From a checkpoint of a small transformer trained on Wikipedia: MLP 1536 tanh GELU, 39.1M parameters.
Each number is 500 + 40 x the weight over its row's rms, rounded and kept within 0 to 999. Layers, rows and columns count from 0. Numbers have three digits each. The size before them is the row's rms in percent of the matrix's.

# layer 9 MLP down (transposed), 1536x384, rms 0.0271, rows 1030-1084, columns 256-383
103:513444574499563530514472488481507555486468538480491509487480459424465441447458484502510548492576549516499510517528513535528585530466474490452488441463530473443440491428460506527519454524515577482474600563402445466456443551427417466486485547400517544521528532519462419404519505529487581520460518494478500512533510443466464499437572482536502434508581517464515490556467443490565468482574
090:497500587572439499458449505563512416490591472528402485549523469515503501502493568462467467495457477499502513479528477528391483472460538481511505524510534503574507497547430542517479558599508498500489490425519476464518442442513458486576484523442537466430467514504511528513505537485540553467514508525525520559456536506485505424471566459481479499472554547480453530529461462542524528531472
094:566560525433558537497427524538603507530427513471524480435595493456508520507535594555506507475563463473535454504440556532494498485471473516541471440429540472500390448543464397496423503488444507488495529457558456483496606524502457469452478493502476482448482502498579546550453469533501485503481467548500473514535504462493461492492498502468439477520496448419591502509528554415536506379563
100:567508448528521479518506465504557519394528473553485484534522512483542468555492472495441499517485515475544527502520506453485450508536484491430512544488452503492568511504490546454496500496472502522465539528494467549520507600490491525559539456470450465517572488556420436487521492509415490481451555517446471531558502485493485504575443464512577496474493491481482468518449505521502472477472
101:552511477458477525478564581546508494493480496514514588492507463448533450518539512442503496462482591471467506472481514472526542526509471529550513502485481537433511484522509511524390505557486476509456529461532487463506503447529496497505392448534502428458484459490445532463529512494520544523547514473444538505485533473494489461562461541430568457513473576526562559492508438497502539498538
099:505501496475522449548513540492455460455573490517534459496493532469541465485482485506445456460480486540535522497456508482467502469507475489531493553542436451568494455592510508558518460456449506438393486508483522524506496463556599422460552505548497532438536566517567433463515507512472467511512447509467522486554484563469476429477521509539427508550523505488541488518539548487506530495496
100:457569542470499493505507515456464431472546538452585531476536488554484474452487497483498537515508480517523495478544469474503510430459440464482523397467540485529489411555489539569528539536482491547502524483478470474497572497441555430439472508486509471466491528541436489483472502576493473483498465515495541457491476504486541472518486420478513547508511457463453522538544436500530517539452
097:548517449532455554416510540567450568517426498497452508552416537452491440508438538477483566461507532553564562537545535491451468486516538539512529466529549521507439542502486500529538541519501543461477561491520521489460522500497519566472500535508465488533502467455526497526523522512471554522480571487468444478483381481523499490427505427511527547471503462431567517475522451467524449538525
115:472541461534469543488533506489480393533483496568521462467492528489631587519528541441478518499572448478535539400522460473468563501439507419505455495505480533519503482533546543427529443573546486521520417469578525449504491508529574466470511465488497559549472431410479523472542530463530543436570473563494546504595474473492511470550430504484605553507451477479484489581472439441446470508493
101:567478479488530504488500483528511449507490521521515451462561511463442558548438550486503490481548526543558524485468503493461468478545475496463449441471505431482499523592517496447492517488529560518486511518461434543604464532513474476498465541518450504527534459531503505461505537539523479501528535529519446547488486493543574504491456509539452528508515485489586436485508530556449433523480
103:453435505461451461504473553559575516493520493532437487486442476493549541540525508516564527491479507471474478506495537484520470532449547476490461551554564529443569535549516414483563444458502489448475517467487443512435517496414441587406543425482528460523517549496518502585520506484468443513476563507444380467571545525482512543512516482560445543529467509538526470526501483539529445450494
099:520505558502555499465480497490513541464431415503631545520555474520510484448453465521492534495525550524561505473399443499499407591550503498498483477565485446419488503490508480519443416500539513469493481481428552519589452554488468539463466525520494508512449546543497408587510495477482471523477519463498481476474528485565446544523481491436499544560552516494475475555424477440595503502506
100:531417443524504496577452503476518542490511504476511507471474511457547545463513469472430504598480475448494489504544438490457435498542545457504413416496529491488517498492476518560503485431466502534477489527470466464564445510506453486540511483495412489506464457486530534466484568452573543474572519546472543467533538505450498466506522503552455490484571505460557532586435462474503551523453
100:507506562525575479502547504510530526481499530481469541555512476473518509511454460529490446519517465574563522475480517508495514477509530407532492497524484477560530484500469512558520481464447494542503401506476440584483475518504494486549462529548533485519558534529488444528527490495533545499424459564474452531474541523491522455531511435453479499521416545493550476554493471515525508412455
109:482519468527539403488465553513398521492546465424520503518449536503534498417536446452488444530537518490495488437496532440454511535494490509475453476445521469418497501468434465524497464512422514504473491464458493486518480496530513592462567510484487551495562476514417523495494412584481513516510418551558544512505418445530454538538481526479525518512442545526536491489517558537484412556553
098:597484489528517547487567458518490521538536466517543498506503445486516473568522502476487520542565498468574447453476504537495544519433453482524526472508431479493462485511434505483494398461508584464444464521514500534476431555451500470521537437514501485503543380552510506499426447486499489508427510511543597496492524511434480508555478440538438502511498547531631598507506476529503548513517
094:550470454438500485520451488574502513510476493561532509531504505483503491492519535577491446515506540564500519527512462451478402467548436515524596452522574529427574534495478502489491520493533536437473451505493557575502519514576463508558547491555592487488434436519487499498477548468484563424454490524467471500436514461475400452453584576577475517543497466392547470496473526522463524542539
097:469510518477534505487508504468499482504536479468403542532524500504548479485490514581504444556532564547567548522596489513494538433449472581515541504488519475453524515491408521491530498522420532440534504484487480515507553529487478529553541486465519430481523582521555519543548471533508504503502502544454475503500510493530488489503456525551492486503533534457509534514523530510512549507508
099:502545508532534480460546545512541550472516546490463536531544445473487579503459484483510472510458508449500487611517478450498484533467474492534475450467555471495487568550511493519472434458523500482436547461419504509546500441506475463473531488596511449472509456534558507513516468583464478468496470506476524463531497485454453447510513533515498474514526447533491495485540507484400469477475
099:515540556425471529479499508479493545459530417556503487488450434485494511486473517494555435501516482583560513590527502483522489494474502506564562508457489531470590495479559478470543533495469521465542460571453480492558515513482489434489494425535488457562482541454565546558565547504512493546567527566457512479508510480509466552473491543478517484478508514470529423507491429539524548495452
103:450515524482453519472420470577489446454511458446535467477478583493481436462503574508498506493505504495500461506550451457521498541498465550516454455495462503466496550443504499531507554539507536518536476513525490570543489452514509534502467507524484472513544487483467577476550464489412495523446542530492473548538566494439380503510462504541495412502434585554455440590508531538546541569495
098:534479490444480486476531421482495483466550499447430474471514507549472504541515546540483445464533544452544506486447561547536483498526489464507534443527516454522473378423530495497460516448488454488502436494530532456476495478548461538441497490495491482462476530491495481432516492518443475509439532517568523501533471524500446577497561487484460525456384470518586532395496487491393470573600
106:493452584479512461550531481533559496548540451483501497502530496483474505628515478492502549489474565474536575450471466501466515568546457496501435522475497507558504480575557555529514487531553496422481526506521492466496478437507501599498524433473537552464503622529493488482444425430517534471470503474486473517478506535417464555487540499468445469555529503439478501576482521491536537484477
105:480445540575478507503514481512516554509513496498456493463505521485555541585501510538483512520544526555506485506488457526498490455452487487491464520531450496509448530493508493469475535557489449590520515464507506525524513472479428524465507488476513503601527484436540528433471573482504476473511502453540484572429512522490479444435514491539508496456524573390548529561496557387519444508482
102:498505546528515471491538490512525529504446491493426471506442496504474577481493404473508468535537478449492424460512483522513474467552601493421465491481520496464491584523531510555508544546431449524510521473530434414436473443521472557499489516492509459548510495492478559502546408542444460579489445442451468497520499546460455502525439534476528537442434497534430483448418541453468502511414
096:491472576487478499489468497546550548503458529477440462483500471509482513480392498442554547487525509595523501483499483459548493500528492480490472503510437539527491510429501441490427464507466542635533540526494497530527561462536507492495585542584544461477523489518545480450544520575513519599522472431507498558512507496405465473486492447485447538448554423475442484492530499492433477500473
096:453495488522572505509512477518511457598527561477525469496501537500491604447483487496456536620468500555485525458484414490527424546457522539499484526514464572459485504494414467511541502551445533439469461500500521460517504521424443538524443472587563479544511472434509377455475475523521458512554467452561485410515480519552435480502528476559392542506442502579454483532525501455561498501540
095:568410499513462490499488526505474519413501530531528510506478549540513484463475497566441435475484481504466542506501484479549512516436474537518506540489485519490445542484481464538456427449535472495486512519541498477502434537524518493468610547526444447545533481481552527540524504494462454440547446433453478545514478477623532521516534556489503547520551477385530490494478424478486516485582
094:403425489513517507573480510517530525528534510502508535436493541489518540504508516538453502498515478486506533527515439510543472564509506439483467503524526533499476484434479510504548531460481521520490544520504446533503512518544447489525520455595505523476494484525504472532539522546539573585483522473425569496518511483465550503480477484492478533498508468480438477411491467567479408531483
103:413524458472559516485474543519474474504529529421514495535442522434482525515490427465540529503539521490500528471531433538438518489467581473515506444545440539522492528401542416471456563516571498536498524540463523520494464535506453466528474493583510479519488547546493478560503550500503554501497524505470508485516556500500469519496451480533499518487416494488474430424521478366564534533527
094:521492484546449459409507486465447509450535483516525475406541530473482484417455476537503496414460562523497620520433510466530497487493462510511483529530565501472475511495523481488565471512510484443529520535471614506418452479447459530505461520544447469478523497475475525488496487537473482515521478467497581518483598486509485444532457515549533541519491456482483531411498465517478456544558
102:501512488512467552536470555542486486597508406534500562462511550476493486497498408452469507509469468521510513380458517539482548550494489535499505487513511501416506478594499493490431489485505534475578450497477458488547467559448510536427504506598534518469567538544456530545501445547410434502542482535481512465545530471529506529496522526422432553494478543552534489420508482494443515535570
111:520514419483491452528483457547496439512511531484516476496442494439411556579515517428505493468530480395510542490465554498565554503456553550516506478474554564503563490504493483495489465547474432483559529429526479471497515514544524492519529431537469532494483513534408517581549552508398537500438437524563508513498512530495490534491480498504498541514437465539509490532519503514503524486530
098:511473473471553477561509522477391490492459527533553493411491538470577526524495498548493571513520540505516522502445549540572437500473535514443456479446485445503521494470508470539513510502509541493497472507482526515521526535538438466499458491533472534539442473537479455568488551385411456504416412483572440493476353518450441621486495448465527564509537539502506501550528432515472516503487
106:530494448555490486526465498473521478471519541515497478542417519489514497540434484529463453491502532466532587491486469510550475395423486445480512537541508570458489551453460462460429570528504505532522471474500479551421506467488507479526486521494506470434503511505487487503479485476464470571494486516441458472468500522506499504446524482496514455469523575473514606464425484598575490592534
102:469551427499475435496409479469611443519641483489451446550483485446477509534513476552490658518477491492519468505439464497489543520486518540515532509555452509509504504473500455479502479458518532482490460487595525512411502496518472520514446485513532521463516480525537509535452562549509479497493471555474530519518489518526530497581499449563504516479518501468466476494501542520556552509497
106:580513498436526520462530515514496569486531513513516489485523504434457476564539498584538506473500477492517482564510476410526546571443430574511491485517488457527476505528614549536447513501535565519514511562555542602466496491451529465521521505495463531551465551509551484508482525469480479487474464504513513438449423516494557549482467537488522472551573514510487533442455561475499452478561
101:455462538525521505537540561507485533530490479443488564497555504485530536526486515437532528495506528515453483490472534437469533530465510410474467442510476505489502507537534541475508542559534496523478451470548428529473498445393520579532483533448516470505480524586551559512484509512532465458562481552551542491476421456497434475467499501451480525479492494499490527502450493514473477517498
087:445534509515530515454509468521464519450536565524544495463492521497479459423482485599497520499574546495529462471531453439475561568529501498493525455501453465477483526553471518483515481538553506508532494514474471482560455486510485580460499516540571576516591482536515485526561512548461529515480541525533555524537465438466496509478486435399546537496506445474484497449509554501459540517516
126:615444551457524557518448528475520457534520488493527517537463512569537498478474461500534533532540513495547449418490520541527480505483488504537498440455503439514470498479524512524477406492487510542488476520472398441499461504509498626544486495398480510577517529460477478510462474531543565512461499484424405508515499472541478534452449548557485518491516502484535459546441457481470505451514
099:554468503477474579507525573492505421485527453512607455468520584513516514462543506608536493512511567446505569498480452499447497502438501431529489527467501593509524460497543553493530489520500554520521478514500526483460460483546525497589573462481555487540501534491536460528515461477523552521459465473460497519480447479452554488532487495564458468558600461518556549461495459511507497478598
108:520449560528570456432480514489498464446502483481498524514563452511486535511547484527477504511405500489534486446494463435530564466473529490537474474506494545446470420504507493504480477460497440521441522528490462542468476537500490493461500579474473561556454474520480435491490468482518448512504524555464523483479491548473557470589472446485527487493501552486419526477514528492493544558536
097:511535437530459518520495529454543468539464502531510507501562533528519540497503508417486434512484490494500508406422526467473476517476499468543584508591540473530503433549515467574537471576490572486528529514470492493439491527526545516475478456477440551491497496555471478449555554484547446562518474521537539481526460547489530484509498493521520505515517543515569542522484487483496509550456
098:549553576504483447432486431479506461534517469513494476505536469488472546553480583403452453488456498536570464465569480479477583584461479518474405539475464509456487484471387501408501475475526509499552486453453490488434511492477470538416544568526517518444486557453514519452471473527538546497481438497534445532460492502579568484539536531501489481574523502514566436439522465433448516493514
098:442451462513476535468523433587499433474499546513509464426506516490475546439517457524473473499519546481523483467507589512525468516471500473510471554552538525440468470489470474474556510501489526476478446491448452511497438565433516462444515455473441490560510519460478476501545471527511532572500441482446456470421513548481547483506441451485548463526556423501475520477489535504516550482479
104:468591499498516521501483542513551478550564464490444437523496437498469509533568483497566517454475458436505447552490454551540425513408507474490505496499536538502559555531494495472470551470405478502568496490560535450548478443498474481454524566562495504535560445532530484418503426431549532518474491529514461544530484421406416503466500474444528495479499539519548505437501445475466479490517
093:475495549510564454504524542454519551535515522523479564521545498497573504472481533538466519501492455520402496517500529494495508577515492502469523411531556497441528482502497461479506525526549473486444493504469467509561481490503539513453503496497458531499414470494464556422518531544519439505496515492473469486507447479476525508553526492415465474479515466565450541562503496581499494470534
094:510602483500490536493452566499494493532520449580495503519498495497422386540458553451532490537493502518539524502506554497500556492487490455521577538488483554454423507446478511560536493520519507427508485548525538488536530516537479473491491454463516520477488527494488493536448455432504538597461502538468529552453571540424526474479562474551507593566515519515454538469516467538463485434485
098:564554503556495481539567532477565550495464545415474487427463453465517501548516522488457489472525487496517403571485595461527413461574478525563539507484480515522455524558496500548494493474527430484501522531503501536567442451500531528452495512599487547586491510563459574519564510442532443559450473509499517468575527427365498556560485522481460439440426542520532515372460548485519475486486
096:531555501528454472486498605526472486452487504435539508487515424397510536505474486553492421492493477489380433579511526503545441458559480438476499513446584446509505501535572505444510531555521569465537473454470583563493455519482512441461539517546528504538530514488534427512525478442508533553521510455409449525556527477549503517549516554546505469467508479486411559389524497554446520469483
100:511537504473538433461452509541506448493511570433493577473538535530585518544478520641467511413485516474454502603517526388486490429517531468438424470414533470480451539540487501492521499579536488521477529515491458493522514484529445476489544495520509498485462522478463526501507477557509522470506530460487461469559448413468544445539525489537518546571469436492500405506458524555580527476534
099:419491425538468515516488500483497514513436546419538482445477465433495578549472469493551488551508615510481552602510504520506499464528468499519525444491469496500482525428494366471523449500516491492487451488515559505477629517459469485502459501446604534496519420512464491570483480539494475555484533428494479544482485498500458498501507440572537475543425512532495498498515421486541548454516
095:503501391511507573497442539456505528527529540550454544506579517553518608565574527453546472505541516511594512444504557447487518506508520483458465589456469540518542510539484457537421425595463505424480545473499551427540503573468509458489470488530472436500485493504489496586514469492498577543467534510526513563534519500479502526482471526526455518476566494498507541512547533596487449479471
104:583527541509524503524520532517472487547444497501473510485566434491486478502527558562408483511470444528483509480559486459579531496493430521493520488542518588473540504577475487507504497478558520511472490445403472493483479402556525476498478530569539472470570495533510485505508516491527504418562533502522486565551491512496486418495514543500525520527526506530533575558515471431578467620497
100:533528518452444565525516490596481442512487525499492546507558526492533517564466518482522573516494518540524406485531564505490480563515504451482512476465591412489516501509458506481460439449507576551545554490531560551535515481521512486471519467520437464423504483518443522492509502493477500459483465502472546482511497568525469508518495405501570382511474560452496463494483523507565530536571
# layer 9 MLP up, 1536x384, rms 0.105, rows 1031-1084, columns 256-383
095:468485453508543579511504527486516474470534505482551491504539472577453481497542470477556537599471512495526438493536467502525484486512485498490511518580530534430511478497489427484446531456484508570524494532508573457492512480512531485507503499514544486435506440488457484506445399497409499539513501537414455537515494517482447579510443491499490556505521519476520439536465521551492496407518
096:478472500544412512531514484440495463500482573485405514466512562509469549456491501486395456501477564485478555455472426470461541569464474411466418476546453451460486544497501511502472538522552548536478484515513434445484432462481561472500438557441565555452463427504482500481459476466494455500526575500488463443463496490552543498468399474582431518556490545505497502472469534511460552539518
100:535472517461481492510441511522515486507538546508547517528514520492479549455468487481543496449516449498497581447485488550510542594410573528518501467474510546506479519458506507561489438589444522560584531461517513469521518497430484465533530490521585546531484476424581472473533534476504457436514454517486538505425529454564525489472505567503536542487558513452440498486573517437470525465568
100:512500502481491515500446531533470608475478467558495451455451520522468530567465456529494461504440520496489507488490564477479440531509557442434486546472479470481504516479586498516491505489553539503463432515555441559570547435537469474529470491435507616506485534483535541528470602452554459510474501554513483491476551444535515505590517553510456539449523495556497530460429465460524463527492
104:533494497578536510473416478561479526555462484468483525525521477568516536477476507477503496549490541483473452534555468502483609485533554595512494466485402550471444502441429491501469496459525478476531485557548517507510475439563512527499441479431496459484596477456511502475493508491530504501435476586476513499425532507566454507504493535528503522487545507453474545381510490468414475484522
102:520468500541505448417487479536542451560439506511448429473502461465523514442501475515544535488525520486489462518476522487494517514501473497509448449514503420505487509509489471496461474500492499458553458456456454545497436500508542482531488494535528544566464513431511564491528487451530514488506474487464528505491450585424517424466480483503491519546505500518470425470573546551459529549575
101:514476563509530461457413487502444492509496461503567447425512517477459531539464502533493506459576493522507448481488526587444441492453508541440528434508576500483486453496509427528457460508439466575520561540551535508487538503454517567515539476483444485536535494503487457510494491512567477447481437442502486470464546528497493559442460537402503572556502540421532480521511592549499505518549
110:453552459436532473555496494485502521531551512459493537526430485506428414505505492518468459518449472522432501508535450507517478436526576532546556502518520433499503537472553435535495400469459487453468506574499502457483516453481472504539479564446459539516552508506477522572480493512502525572424515487499449511537461461501610528521488476428462520523550516556483425512552470540491470470440
101:486526523580467459486505485516496497519532585506490487514567606483525402480561554385487521551467505554484462537450547446433541482496553482492486514503522468542514468491576415559495453511526469439528508479477477423492511384504539486456555594455523548509455435403494552544466500520469434514546490497554568524579516556519472483407470509509414494531504453503535576417568440529506520455553
103:433489468518591497558529464463492487492518520497534478550540565505542433501502495511437450487462544586519479561453527477530518536534486535427585528448518528492513401481540498453460462502506452525490495441532486461448492394514534487464518548478475519538576453525453511508461481513538408499448506553481473537484478434551427490529485491464513484525486515476458531588574488482525478504522
098:453550486510526504499491518488449559523556515472479546626551511470558424493533511506489552489528412474441477513489445489416515486503508559495487512447409467489469476499566484494472502561438550466470535446479543497498524525426476464558502551539511451474577509498512432473443477532514472533493486479500498498544526411466526442572473510546558474534468463435501489458505504530444393618550
103:474513469534556553482436443479448466471473509504528409588517531412519580507421544487481502549487524576543529516524543498543517484515474495558449551478508433510452535478536514487524535541452495478469520536498537491523551459537467490488515574436443496501508478485455479525524494511498422474524492547556490538562471480504522443463510507554441511573505533526537509470524521582442482552531
102:503480499561491500531450451617513555576558514514493468527439534496479490467478558465495482472522510500466516492420493447450408580433586499526527469451545542549521473502452474458488580467498517498546498533593429478540403477500526501519479528514550398477547470436485530494454474535482475449538489516544500465455539482489475546543503483483411559519563516434498495360457447510454529485495
102:536502450531459518469514420505509438577637564502584438483533525473459497524517508507539486538500520574466449587502460438510460483525407431497484526464451503523480523472495546457472472441530479477520503605495431515453600545538553486497521486522504456473521493480458518521517552484515583544424539435446479540486502558488448436495458530538533532476566500490505527486460540476505552502443
088:415522469532485509562551491511521450571526497529424505550499483454488432482579475598445511502511495526453545486532466439540478425507507466434392585473496474512555483496524483477502506480530521545474528539537492445542543463506462563516498501493462505508446577426550523529543454444522520485587515457390482468521508450471495517389513519523470496466535501437449448411516518405481560476453
086:479482429493522545420549498559524503441458534543471488438521499476488542520532449475519468495455480459485422517484472475492508509462555505554453585482457447532464439506545585446487518467526481539520460451449507444492451492459493522469470516587501588473487504436442553490468448531480550495520558451543530540513515482518550502518476468478561508543493526495488428495552474486468512504460
099:472505530531512516501464471489485402447497601503555465550501499513498512521476514464537544595493519437485457536511474472456556559498491592479464561502502493530509515537513496453492492495492460460445486469575502524522460512530521414413534540545503497490439499515475491487554495469387459489447518568649484423488477488524455578501515512441510507552454504497538424434519475456398525560572
094:508369481523467462587436511489528440508460464435520454484498550522499501499519501461477493471424550514562538532517530464402516540439421464434485543492524541551397487474542510592475468477522515484518486553540527529488531532448474558484529462443568480482460503496568473465469464426467525507455483532455456518486457447517541495452536554524450504486573527542478523517501547488566524605547
096:509511449543496561538511479522523492491511546447503560580488507509425533526530534499448519536414455516463575474497558461540479499499565427563495477535526427531377507515574533597535477510507547492446492527479554495520519514454504499501513456466471498476393484469491508431511531423552492479511479448486552477534524540492502469490507492524494565489527528468527573478528499496523446534421
100:545476513448481524530517430466510448526461529475561480519535543562452507511460467491429526504534480514508537511397422453514477481424520513547516466440457491527524476536545542447527529498493471432542486503498507576540456486546547429525523507503517523554513492516589564559484415622445600572431526500506431486584563456458502504488476485471547493540488485515468497477482477448558558469507
100:477524480465448448519551396561549463455544559528488502503467421420490538464503471529462576504511504398499465523462441422440480476418537484526483527488454570472493573528434441511478470556521505583459483539505522521485525474446457494486523455468519460489507497508456418534580484482422473513524551471506439533519558495514509418532575500499542508467535442493523508456562539546444476498507
107:443535476462582488508507515535477404515509455484502434555548552531489492463490535541452470537469518511463472494508487478520476473442437428497508519483526462469518510516519475536503571489474511525509626467504525552543606519454479491463554536459468523514507474473495510513507426601454491451578522504518556511432501536470485501435497457524473474459518517519472478517513485466467488483516
098:458509492580468527542472437492485553471497526473460438544480394581544539512547421460470521486488508532504519514509540593528550527498474443551463574512476451569501511450511529474509405464511413460498485528535515469486524510454493467468495494437487485513456437519470500467433447542523512466549533537559488515482457523458531482493474478533587482389529522447515547442423452440406539537516
106:434446467481605504494482502541529508528503514497554483520453414454542514515521521450472545513492546434475524508520480504499486497568570457437488474499509478574484579437520559543479589546455437465496575478463462534541493500527473415458473503606537591468541512471415476454517533488505513420544495504516483529486524419451515530480501473519481461553482545564467517482539497521479474490511
097:522500542559411487509516498462579467485410523509517541522440474469507535527564487503525518414521513467508462547495485507454506483601490407485554507502528531480548512510466505512524509533460530392491426523449478485482472424492485454513617447396453498546551418528542437521460434530512478465446483539522563480598493467454520443550514499446479516500485515522511525462519539438474449501471
105:535439512537446484437442446497531509442463486505443468525487479563461586549437452494500519511437540554471498498477521509524504501457530495498530532516456443517469462490539512461578525523516455505484491580523488456556539473486501487452529548516486568453536495500466546513422536528614566417466436506403528558573443473474536516600471478488513530547521484411557532504487540508434540525465
092:426503474537481476449486544447540492557425515589566526535441502512487570468512565455473469514526516579493573525444503483470425506473583475468439566455500522487467477410531491465548471429458487493442497471507494483565421524521481463545480415533486456461481527525478519535566532475523484565502571508506533502559511530525455482613505501572554450512481464467526497509550520495471514486504
098:547555534516515459474482500442475521480478452502520530556497476449423535495527534465551598575507478513494553478570530487476559548544517540574557465490466533550445494474614438447505482452488485557507543511489502484460501506500521508460451496507472489504493507454564539553557492453513539458558495470455473542504545591561422600443545510443506483533514493508585483494515444482528413467545
100:541442529491492575486479466392500501483432495497529476504465541496487533491574501569449462453496442483426572486512494464405530469531495561480473457489455501491511451530467436492513567454467513591524457522527483513557514552521464490487572512434500458521580502502534526520484465456534482500432500461530437480440544503520473463496448528458430519497548539438481502515479481492612477472464
097:505519486514451506473532544603567511471513505559468411472508485516454483539475492459537519494631454535520430509483470506497516518502459492600494503522508520542428519495504474424498530507429442469496485468571502475490543515582451489497557537470440515545500528476486500426456497531507570515415497554525487522510523498470547486510549457459491466516502564514425535464414469434540487558504
100:501463525410515492512493422480451598473541525473428464568454499490461494509509598527541480552462537547511517529498503516497494567504499508515482515551415523458436548487509493453481555521559472559452513429514515536482470547511533501513424524482461462475483500455415536467476453542424596370535553428503449546465532489543511455482516530447434511476535518470422455524519507519484489455500
106:490499481519535574522473487513514479515464511518480510416553513473478482438507499493437527481478483509541466468554467528500513500524494522467481404578525583501553461491559510527471503496470570416466552538499544570515513521520451528470477522443517503470484553538567442518430526513583486483431532524517484571488534498530520495486452491533553498522554504466472482509512480436423461522548
106:518466440532460460473584441494473483478536446511464526500491497506435516514505540504515519448519482427489483517539560489447520514540470479517493486528462478569487487433475548516534533512463526566463431531548490618484471532493495445448465550507547507446481515450443414491511521456499474525546520466456474513455472507523566485534551461498448448478534499520458466479542507496447533523490
103:545518512504466490482547425480504499461446543517458473453513573448475503530469513543498504517468484468470509475525592547463421539542554507503513437476503517501515512432538492438462526453435435486519503518521477543505484504498522538525459419445532489564478461476470569548549486499470517461504515585535475521500536495509500511497430499535512536524539506477461468528472503481553424445461
103:500375558414502491470523422547435544532490479482506503519559441480527500482478521474520445447478556533504511514503538575497525534498505471492513543459477513513544550485424450546502456419513500562506527482485464523493486506481459482494529545470562482510522515472560443505487527508465546505524514491536446538520449453453469509585544525498478493562458581457521497465494514483421571499517
100:510509469533495498394507575536507509517564531497463515478531513522536583504449467500475470453498544575517450493558467510463444566479570478538516469517459545451436429516434541508443476470496524476511458556453522489509404522466485517490470456525548513556458448438500467374497538546511614474423554429444461466564526534509515474506528510449551556513472549507497518499451453463539551477429
093:575525489452496496435539491524485506512539500518506478540434494525562515500531434551559471483505507435487452620544504465484505510495573489478511518565533516562509552451511495468491529575570441479549493571481462465578548463512504489486505546523439453470543561536539418424527525481579524528465491468446567407485502474490495456477488437544469504487557474439505418494586469459479490499495
106:472517483526582516458496453594586500496469532488497434535597545471490521469511475492463487466469504526550511507446501508524519508463507528533478533486496519571500451476497545494487531549477544455529460435486504498494483513549523579498467454517542527468489531502513539472530484501442484457453451474454458500430453463436466505452509481452535518481531476441475498545472459438437517530457
095:524462445535438475498430493521484522479500525491425424491498500474479519537549479473520524459556468458482449544537479455515492473479458483482464493548490501492476538463462461614452556474450463486537454517509536519472570450449486527459552520599535517491450462425550569491463540479469494516467500537499556504606500587400476481478522491416539522542515504525438503495524578495607540542488
093:465472456439499515542421417549496463494551487490472536533555479480474508519496548516520528536492473529459555543404529516518486486495484458474539490476554550511524464495621507519483415486550498542494504510566542486482403482495518479468473476486496481485586474467473512450501522446462458469445455472524472467460514488555525501478526469508537593493490514528484495595466463474474456479476
104:487526470467572481424498546519503416534584522550485519489512492518495518514502494534547512509420460480533520459489484482531510527505472506544495559471520559503502550466424461489480495446492525453464581582548487522573492473489495518499503544481488520491443532501517431494524592489493506422484460474543472464454484462571505484491464494494469493500483487487470519477493456475477506611467
101:452504505515469508534536521565547524491487441498507499520485447554498485538500469518523562527402493522505474439484374440503470464458514493446483563433448459531462495476506451480453534516489494450528533492468501435564540485492568502548465464462560444474555502458475530527507517432507489544464502553466595558487492527497472478499510444479487494455481491557458477482506549473506522480493
107:563528424429509498484550496539506558543511462471608528538492514480508476520501513485487439465593493402460511494557556510445443468556499545445485460482532473456501497439473517541514462399550502473460476438508523568592510490455524433458440449443514490486561545499470430487434472510475455489560487495510448462519537459547505500437471437512508525485495540573521495544519508483556471476497
094:540464525462532452521475523460498571443492487504510567561507526487525456520443484540498493465458438500496521508503481525419475517403446467526532532454503558545455469538474472429529481455403474497571595424522499450467523462516545399567459496446446445526565567550547499525489430523415514430481558475517510477532555476502476504493552511559477455564491550499466439473504442471514431454499
104:420480552490459490548410486490451478502502474551443563496428496534513482543522580569597539512440500451488450454530491502467469531510522510480479521511475567527507560513469447546513495387541436536446450505469557536560516497513508503464606455466522506481453516460479530488446548500516537449498630503480485507551538501437518492469537489471508404459512452508446485451440479528482529508440
103:525472464503488465476446457461508528518486428540432495505492527478540504557484497545454511528513499579552569523535468449494479503532476516492566475481473494450505545438485472454513472493514551484486517500477502500586410507497509442540460500464515556483472488551540467525510489472484487472475508479461546521555578496604621571520489566533576496512480422512451503563562480506567462512572
099:499503570431535455536548522519535459422552475560592461521463504531421530518557498458526474443464481478502503528529560481519478553522510497459506463545425452564520518472461494461533485458582448572485473500545452455477540593491543493439512522515520498513468445480442522486523547506525511512512439473534451451474552492547382449504485512496530480459445549485511433394448455478478574516526
091:483421474451529482479567510515482507558452528548500504489573421430493528499442528523512475495413541555516507541482522539469583538470477526494596492472498541522500513523518431496422488499474528478531455434517515498429504499544500462529488540470537464508410556481511452510445492510548481531475491525521476479513456481526517483504500503512500541447550504496538476474537582471447556476545
098:504526518567541512473535482443538409481479573466439428424492484488562472558486523441498502468546496467487530499477461444485457497512498445496502500482473562515512475505454559455522533522531496505477555444490472535461513520489503470504448486431475474495490499502464523446442553517485486445479504557529469451469413484524558500537482533471414512513590551503548546509519568547471511532539
115:458515528450487450491526473548528502504511473459469539487501564414493520504535536431467553553505561491435502473608481569481536517516556474553523505564493529561491540491533470551506498515496530458400482469487498469476540464492493472487465433482497486535483502493536464444500502498564485508449484564429488511505558493510538507456444513486547483545504484482486498495562545524487535580474
103:543509573441516452512468461532511543519467528526458471493506461489515476519522535483467484463469464468527515442484492475514482547534491542592500519533521585526498503457510497508465479579484525488489552559556524482511494429492557454583480520465481483563512547508578567466441502490480541519450455532443464496482456529536471525484421441481415496507531511530503496517451452554417477516469
100:481523488437530465535470468585516510523457511591451494517524529479530505479495478507509471514437539486468468489498491507440540539509477499563491520604491506537389425413511395474593501508503446545508506447532472463396476487440503547435469485502548434484438485441493440423469421475501469537478482494515525563470552465547524555484470523471505480512525490559456460516478432456405541465508
102:572473456501534467417529486444487477490467435504528496485522492514542587542466490556460480425507552530488504541477525471458471464556504452548516520556428521414485511527550451546491473412540423502562503589552496480485527515456473444492527525424425565475496488556520521431540498480500500551501517472442429493486463483528525471519523510459494503459473558517512517472473471512438534465465
095:534540454509388500429584493542469523480524466437505546513509519506525541525528512578446482477549406498498565497484523446493506489585430479539575562446546583492484494418505521459468537495543455482555558530549492573484510488458500464556503452512500576546487458504587536437454494485458495526500489548589470561495470509512506494544557463557345546497520484546540464422494506553502445450464